python train.py --n_layer=10 --d_model=896 --n_head=4 --n_kv_head=4 --head_dim=128 --d_mlp=3584 --vocab_size=21473 --activation="squared_relu" --norm="rmsnorm" --norm_place="pre" --norm_eps=1e-05 --positions="rope" --rope_base=10000.0 --rope_fraction=0.5 --qk_norm=true --attn_scale=0.12 --bias="none" --tie_embeddings=false --parallel_block=false --extras=["some layers without positions", "local attention windows", "value embeddings", "norms scaled by depth"] --init="normal" --init_std_qkv=0.0143 --init_std_o=0.00424 --init_std_up=0.0143 --init_std_down=0.0016 --optimizer="adamw" --lr=0.000538 --beta1=0.9 --beta2=0.95 --weight_decay=0.0 --lr_head=0.0037 --grad_clip=1.0 --warmup_steps=413 --schedule="wsd" --decay_fraction=0.643 --decay_shape="linear" --final_lr_fraction=0.05 --batch_tokens=[65536, 131072, 262144] --seq_len=2048 --doc_mask=true --z_loss=0.001 --train_tokens=814700000 --steps=5800 --dataset="wikipedia_en"
Each number is 128 + 32 x the weight over its row's rms, rounded and kept within 0 to 255. Layers, rows and columns count from 0. Numbers have three digits each. The size before them is the row's rms in percent of the matrix's.

# layer 4 attention value, 512x896, rms 0.04, rows 233-255, columns 768-895
096:158144158142151135088128105135139096084139122133106140117141129070124119150094118130184144162116163127190140134089143077080103148162132157145145097190146064130095103115109112022141101126112123169122130130107209164155121154149173102134110097143109132094178159132131154118125126184105111175100144134102215132137114131125136107067145124127105100156105098156139108060106133160174112092144
097:073080114135127105106150137170149172108129100107104123135144109143131125078079118118104112151055122171141050102141139177114146128119138139109081142096096157173181053125118099195078116070164083184095126105116126136112065167170118154107139143204168160133183117154114125163119127145133141123155119126109105162100125153146151130134086083116068172119124219075089156150090113200123105120050
092:114153114099130148123120127107099109118096114140133113066078144114149158139101147145164135101076156125118141181141105128117145162083172127121175080118165136098064089123123108122153124107112121177079185122093181144089104133159135081151159072113138106136150084150114150145130112162148141180107130143152161115160136148135158112129134099222150149150125175099121146024124171087067132127075
095:076114162135127151103108120072116088066125161075126079202118148205163117145167125128122118150161104074123080068135131083118149081128175154076179103123142154163165156129142144177186185108181128055120129095084119096102122106157085136168137135072112140138065075156116131124112147141126137114111140106214157117119185145155097096171119156165104109153162084148180151113094065097162186115109
088:131115005112175139161142205157135127110143089112153108101119146145072131081148098161141107171150126093123101166102117115117117136129143149179143079157187119126220164118108173124118116085143115068152182142116104129149125117141080174170141140145123142106101054127170141148098102125088128108097083188201106136133140134106090133156105092134113073119095164126148110115136108058158155093155
093:162130136122126130124107115128144098117123128152144170144089171117122124158198148131139137181202145074118158123123116110122178047150109166137177133143176130133087151116111111059138170147105169172128099151131145160127207096100125136133083137070099120177104135123118140087161141115132123108169153124173164147165093103130135022099161219141131107114156076108174097143145170118136119143181
079:107039086077114100091172155156095114079169122131142107153157124108140159134108090133125115154099172122148085102078130167089109115142135146176139175128137149138091085119103202168119152114161069110107147124146119148184093170133156113098082103149127177118152121096123128164141139120132105102112096089146088194070141144100163121084138086037117127106134158130157123169117110059173075119072
116:127170193143133154125152160166140132086072129086114164214130126151150121095029116132118151146109119142150082059158142063184135132121123172111041093112055157167117099151120085166132107120177159181088119118130113123109093095109124096121179190110183141108173121162107140080134087182120139140120189169062097234119109170182126094137128109124084176156159207101136159122084071141163177129081
099:147159139125095104077146152104122162042118196140142094111129137154114127128183116122145102090141169173149067193131137217134118112131099068126178131141073155127106141147136192192112099221143107055091107151127081094088146139162126130171085098136098145120156165157113126201192115135135101111093107204110084141062132101110139130143151121078142142113099108169125159136098133049095112143166
072:130080095156126144101235179116150138182135092050107157135163116144149125089110082158162163137159129177179165072099151101119153166133154086208097107196084151093128178113143117129150131116244113151111137063080183107127105184128156151107114110132111178071056133101147142117134114143126101153071139155134166156162125156115142176079117095070140127114187105145150114136186107073117231098133
093:091144115107149115153149191112096160150133152105146081069157109145170134103154145125106102087072105124081126116180102151126086151090122148102181151101112146150105108136133163140099140156122152069096127186088058088091108079128129108131156118121139121108113059149131140187143118087144128098147062172202122125112177109131109138168109115139244149157116133154130120165140118090084140145091
084:165097124139152149137150136107103097129156110113154051129158130092118142154065096163143087115156188137129099093110147105099072088148112188211175183194082113204143151157116156119143141172117123105161160108112188198139071177084167158153082140147129090103146166131129142172175121095101105150089088072079050145071150148119157120103119119086160124115079114135140142171148109091112120057101
095:163107135120068133151119104141126172136113155212150093197094093159105124172131102132142083081186148078146176141155137168143084113188111129126140185185106126119121102139183164193128092159135123115143077135155132133144085169071182174149083070133130121146196210152166148139175140176114126122113149058088084171094124162128160146087141149041141163126103086104120143157131151129117093132133
080:126151118093162143096086090055134101115180183188146118104134175181144119152183150144146117113090159111104187132189105113188140139153110157107185157127121107092081154111120135136205150154091160116126118083130114114092098028142114137132136158111166142118127112147127144093151140085145153117109099173177062135162120132113125110211150135182184131151133091143145090189132106125130149152110
104:096111200145127116148143141113152117206121112094102171126130135094148128132111117143137147128158095108098148090164108000135168103094135144116099122116128122195181196083151081082151119087115170129186156125126181153143134080127116103116171178096149116120121116121115147091124131119139113147123211129102176151218131139117084056163150150195125094120127075152129141119157095116085140076144
094:132185120141110115143065103143120149138144205150115092157116159129129164155197114105126103109145143095116173127170096125161109070072130060062187184136123137124125065125116203189103155172152103054147080130133095129116177066129122134139169117106109146170073151120161099187165148084111098109162084179206113099088156100130113090136121164153183144111056115168090145156123213125107081148176
088:150110093145106094135160117166137186161125122079112151192159110151083132130106140072125106126185136115212172088073162163068109149120134090124125153201097161107106101148116224163121110135169116073108087145131128112121186231165155173088061108091098191150104243126162102163152147119100093129149130121136136123060123100116109144057103135000164144095085067117085133135112129145164050099153
083:144105197136129155102188104046091094087102153128131120120140162154129122175129098158159166080127142152106097145141117161141157113129117074104140098125090139107082164092132167163161127186115153067174156100085101133070121129154089122171109108115092115058148059116095106113157108183137159143088099156167081146131099137114100142151108136199181131101143149191166147208126162112170144133109
082:107095129078099157123217124089139135181155135110121113129143093206085155112129109147094093144188137117137104113089156109128145133186124100173174176206160126097176196150181159149153113141179111083137142071124160123152145140132134149109058088125132159105171165130182124108160132126104113090109074102150071122134124147119108199139132161046096103106105086155122109163130134110162113146114
085:132114127128120138098110137081104110185104139152122099117142148139111139140148167139103116092141145136129156213092127138153143173126141150129207151176151090124142166152100092106093103171166119145158179080102165102150081165125156190148160095202138139095127190143126130158132116159152133173080106149142117083147167166123139151120132126179189091168126130090179091199152158138124206143152
097:131178103147108138123117072066092120091098148147123076101149141141085136157159144095107143079096125082147092159088151119066127151118128106128211082180172113109043180091125161146131123159165165045117150143099093104124129169160130147153118059139056092096067109133118144153127095148139177090110048127228175119146126109103093116181138077165146142106108113182136142095119132067122142104137
103:150103181153088127190172159080098135136125114175123048149083116098134122107115106119112119097156112130127066163093129110100102161149100107142098124142081148133157123091138149224165144067118155084143141151146135118108106119088195121109087092156117089113082066121159125121133087127158181111130075036159060115110138142123088146130118105150138213113083104135121186131133079085141133096127
102:090133219176099101124074112160117195136105120154114138119111135094128107154117158103069104067157124169152153121168116159090129099111125113086094209174077171130127075177128130168130171092099151091156165083110127113137092143113210148119125097141137083160140127147170108156125122108140111189153145068160144137077106136145131146121138131107182216096038096127096102169091133103050151114157
# layer 4 attention output (transposed), 512x896, rms 0.0399, rows 233-255, columns 768-895
093:107149107090108073131184146178109074171114176154146118166174123164157115102156112078101139093112118164125119136094155071135131077128129097106149116085109205117118131126140129214149107082148127088127128099124115133110090133171050140126142137149129193149124099165139116112124200106175125094148164110123111063127103111185143160144152145074178106082138156133122097196160103118140156113091
103:148132137178118125171145151130051131182101109115165153106111095126151191188106134116123093100244086076154144123141107137134160166134145179099111159136132079107078205130127156096184151107093094092119122119125144160096151126118174098122166095100101129155137106119187089114121145137146136081104193100073143154124142116132086189109131133171187128177162118199120094116147136124126118127193
093:101118153145141077118160130122129098135161144139117119154173092152142174130113144081131161131145151139089119102109162128177103137216151134167091107113099162111131181060093119130122172148123152137142123120164116132062133101117116131174104149115116174108110140118141167173118140158104100177107142160115151145118126165161070125135091068067141096114084105083152085160168134144170098143127
093:143133125140160083152100154113100113138166072173106126093148131131077191078123131133116151114108126123077142143135179182135114191160047111165138110141132078100089112104105099126130114169063110151123083142147162094127159048128204132120079086104167117119156155091105108104167094111105116156160077201109106130181093086046124080136150097093160138158077110059105084097153149136131089178121
095:135192154180162145169117139109139072083105107092111098167169085089115132144146153130125208055127127139109157109100103107129151124165119086111124121105039222157087100146140062148148139142110155106117091130108147125147122126130137095151191129116160186122161164100141115117119150138131159182109120090102148096139086075141156105092121137134125197081155103120127166062137091203141126167089
098:098135156131097095096142108176108107136155183155116067163127147117133084078111081088136109151056105131162105116105170101140088162121149090126131103124094105145126082095171118187122071166150123105100120172138122085177099114155101091062147109119172137118102115114096192151114143105150114093166082139152076101089111073141134139148168093127163119093084112133134158147114111122146124142064
081:160163101191117124142121162099126138136088096112104160103080113164129134103084168147101138131193059155109135126167108096098198160139141135121070139105088100156091187140099083092117121131122144140130108173127125125139152152095152139105167179154080118155087082150144119102045170141172174125131194148048137114125094146170078135132064127160118137170154088149094101095165101164070121118128
113:112107115104121048109179080108108139161154091166158132051151159112077138129149138143101103144192120138131132142141128116136086161152112107079172148161146111097140146147128149070131132128093065086130168078097134117098177127131186135078081070127100055160144098104151084144117125077158154092161108154131127130130162099138124165130128162083183124174097097171102050182163187137127144106184
097:114089121139212179151044140116133117140145050129124151166106116116098211143154214138085168160158156091110190108101109128147169171122104190178093112124167079126132178107096100079138202100131139198180123099192089151145163127088202138158126168206124105102064090162169072086100176130093139161160116115174126108166133145122121121133075106199097131178149170089143105078093084143133092112179
086:109133110116166117173133117106163068093092110178139088114174123111085135139134156114076155074135103127082074171161117057133153088148128097089215123120133125130135081156077093172110117171122144123136142104101105095118171102128098125096149138098143101164143118106120131149112129106165168107183094183082109058126136069139144121084146167079158146131118096127061085103177134148118120154100
095:145118135143182160115077163094150129094152076095088154143124109122137180178110139134177180146157157110106199123092121185138101154180129139194052130134113126082138160128122118076132174173100146174173117120158135131097106141110155136211118125135152152083142156109104129130163120203100113210077128118129146120130126205090148114131071063166033118135117139049131136055127106152136100145197
090:111119106132160131127136185116157160092133071110099194115144118120125106125181149111083173136119070145095172208162116101118183097166158087084104133105114135101137151157119070094085147117160144125126122110067083088147157188118120125119144175188083118126101095135143156163081144119167131109160161150104163095134130101107121177116064139103104132129144131148111055096156107209117139101141
091:096090102146162171126122121104173155107163134117120167116099170100120138102154168148029132176091138138118102158148117082100147099078155107083146045138173073183154161144080165100107124069133144136129130097127068165151194093122131148073117167180044073122092097137135085131059111074142114047175127204180124155132169108108101114144097161168154129162136134152148105162103098125117121067160
082:144083169151142147120082123165142157132094100115054125130134111097071117119123132079141122135126113148109122099100167169130108142148139128184073092138175108134125107134107101099082126202126115200124107188142129167141172123099170088135097130128129091096040112121111182185140109138077117200103117116150145129126184115092094119113112110113052094081084109095132173089095165153119120133156
107:100128137064124139107162051120177170076131130169158143101140123111113114107161114171118114152080162096120105149165152144133059124125093073117172134123181118103137115177115159125066098151076108105147134122133129054118126122145122170115066109112113158135165187102096079125129077111134159076147055156111039098079106093124149131109150188042125166202121135120093077181165192099179118109096
098:150102144130190180097085172148173143124164052125103149120127120161136151156115110155175146141096088087132159146111155210102103128137109189143091092153166065130138135128118128108124186125099153145139170179119144111146071100116160164148084112128126122099113168148106148143151088180112119174083109125185104155126146125081158150149056086158064126139162130039115118083110115126114105103120
091:118115110147168171149108172129126071108086157162123133128100191161140130153112110163083130121138113116151131184131133124133150078081094167114168142091147063145123104157115132165134168106113157137131184110137099126159059115128102140110133147195114112165124076158116093076113138123225146099132130112127114104161144129095163139128107159187149112176210160137098131120150090105116123085121
083:114156119121131127128049140169135112133168082125127131127143105134061183098131197111133089171125146097098151085097133152161091192115146119160074131165150100137106155142119084085129160159130160169099078101158116086110141119091204122158132123122178123144084167157122122131125134142077116185165123151152170134161133103094149103098099112060128145114087102041131084061159124128128106169114
087:106086092166176190163088121129163121070101071156100136116125141088090113081163141111071132147105091137116069174173131117124203076132121121111207100135124066163105094166084084133091139138153108132120111145144102088164118115112175100066151132156117061124068089127137153146112132065146128152170111175129149130163160018106165118104148146143172125141171107120125154067113142163121140134146
087:107150131145128109138114093115144142093114119133119081166107110107139082098143110029168158126101160139098126082138139125139106099144190113165085111144100198100119118087111117168097078124151175162186094108132117174079119142138108112155142180086136171125125144105138176152184151114086078152134146115124168138120149183172104114148149102105109124084063123124118195119096118147134056129129
098:107119141110179133157087180113151066150136124140074104153105123140143168138103183093150176120148178131106202122104119154178138141135115145174105119114093133075173081160074122165113173150123163188160100069148077128143126109119135148174148172118150141130165154136133097146156128149113102230135147147161205118169130164113162082085144095110131107124111137026147162088129103170158098167092
098:113126098105192179151068172106184158109161131097114230136171125151083162157166152152081120171161147103128196145136122164133127122103144110097142121150129082125110142196108145073124188114119113145126122039108067149146192135129095150144136167116113082157195164131123084108106092167107129111140138198170167145124123117083172080118099170095125126187166175132120057104109135161109106153149
104:134115152084135147144146174074118173113145154096134164121119136141132130160150110118167075137147140079130194148118146172118102142110098108136105112095158060085110166123113199110140131079100115155125116117154098167098112109147105129145071123150087118138172156138137057114137088152111124068128145132125115134118163208072127114118108138145111094189141169119163071135128155122162086091163
# layer 4 attention query, 512x896, rms 0.0441, rows 256-258, columns 768-895
106:122098143174098099111156135093109114192095146136087096160096117102093152070187154125088174130166110174132112090158149167126096122143189178143141145140106147079220108089135151064139085109128148113157119106139131119135168119105120142143104058159117090104186128138125092101153141059223109106116103106125068139132129126125143166170135102119126144075118087101147175173107157140100123127117
124:132091172133118158036116095156155081098151136120129115116140173167191079140101130128122110096137198094123108138115112109149068118110149180108108084106180145119098087150165111133140139111179097107064130123149116107119130125141165150134061132184177189100108127090098149164116115152067103167135166177219098112154124143144146061094140160211138111143150163122124103110062100132160129127110
101:097090124131144133113085147121130126101114123132115136154091140107131149095106108126087148150101101174086159186090125130107118064074178151111163135138098129090187120057140179073098188148113085128103137133144139172144098183112098139092141149116072162112188106123203114091129115094117173169116069126149144121093122114161097119126139100098145111100106100164208112082127105126102113121102
# layer 4 attention key, 512x896, rms 0.0431, rows 256-257, columns 768-895
095:103121131127076111101135135125126116113109138131194069145062204143176122124078096126152114099125136154143061114111138072097152155162109130154136119130143135163103085158101109074113163153145171125196104135185133111182151157115071150181107160144092158158153111129093114155147133142157108165119122191141168148154079136140080131127204129117117111149092074157141135095114098153031146145169
104:057142113145108159100099147128108134152113122149103095149109117080167105114040111124110161112084164167176144107121136111100124113107078152181096117152209100086151078141140129122140115098105182221147147106114205177151140169144113121100175164189156133101073109135184141128163152118169155145107177094160093103116111137077141101169148154116119096125099107164140203088119138204088134075180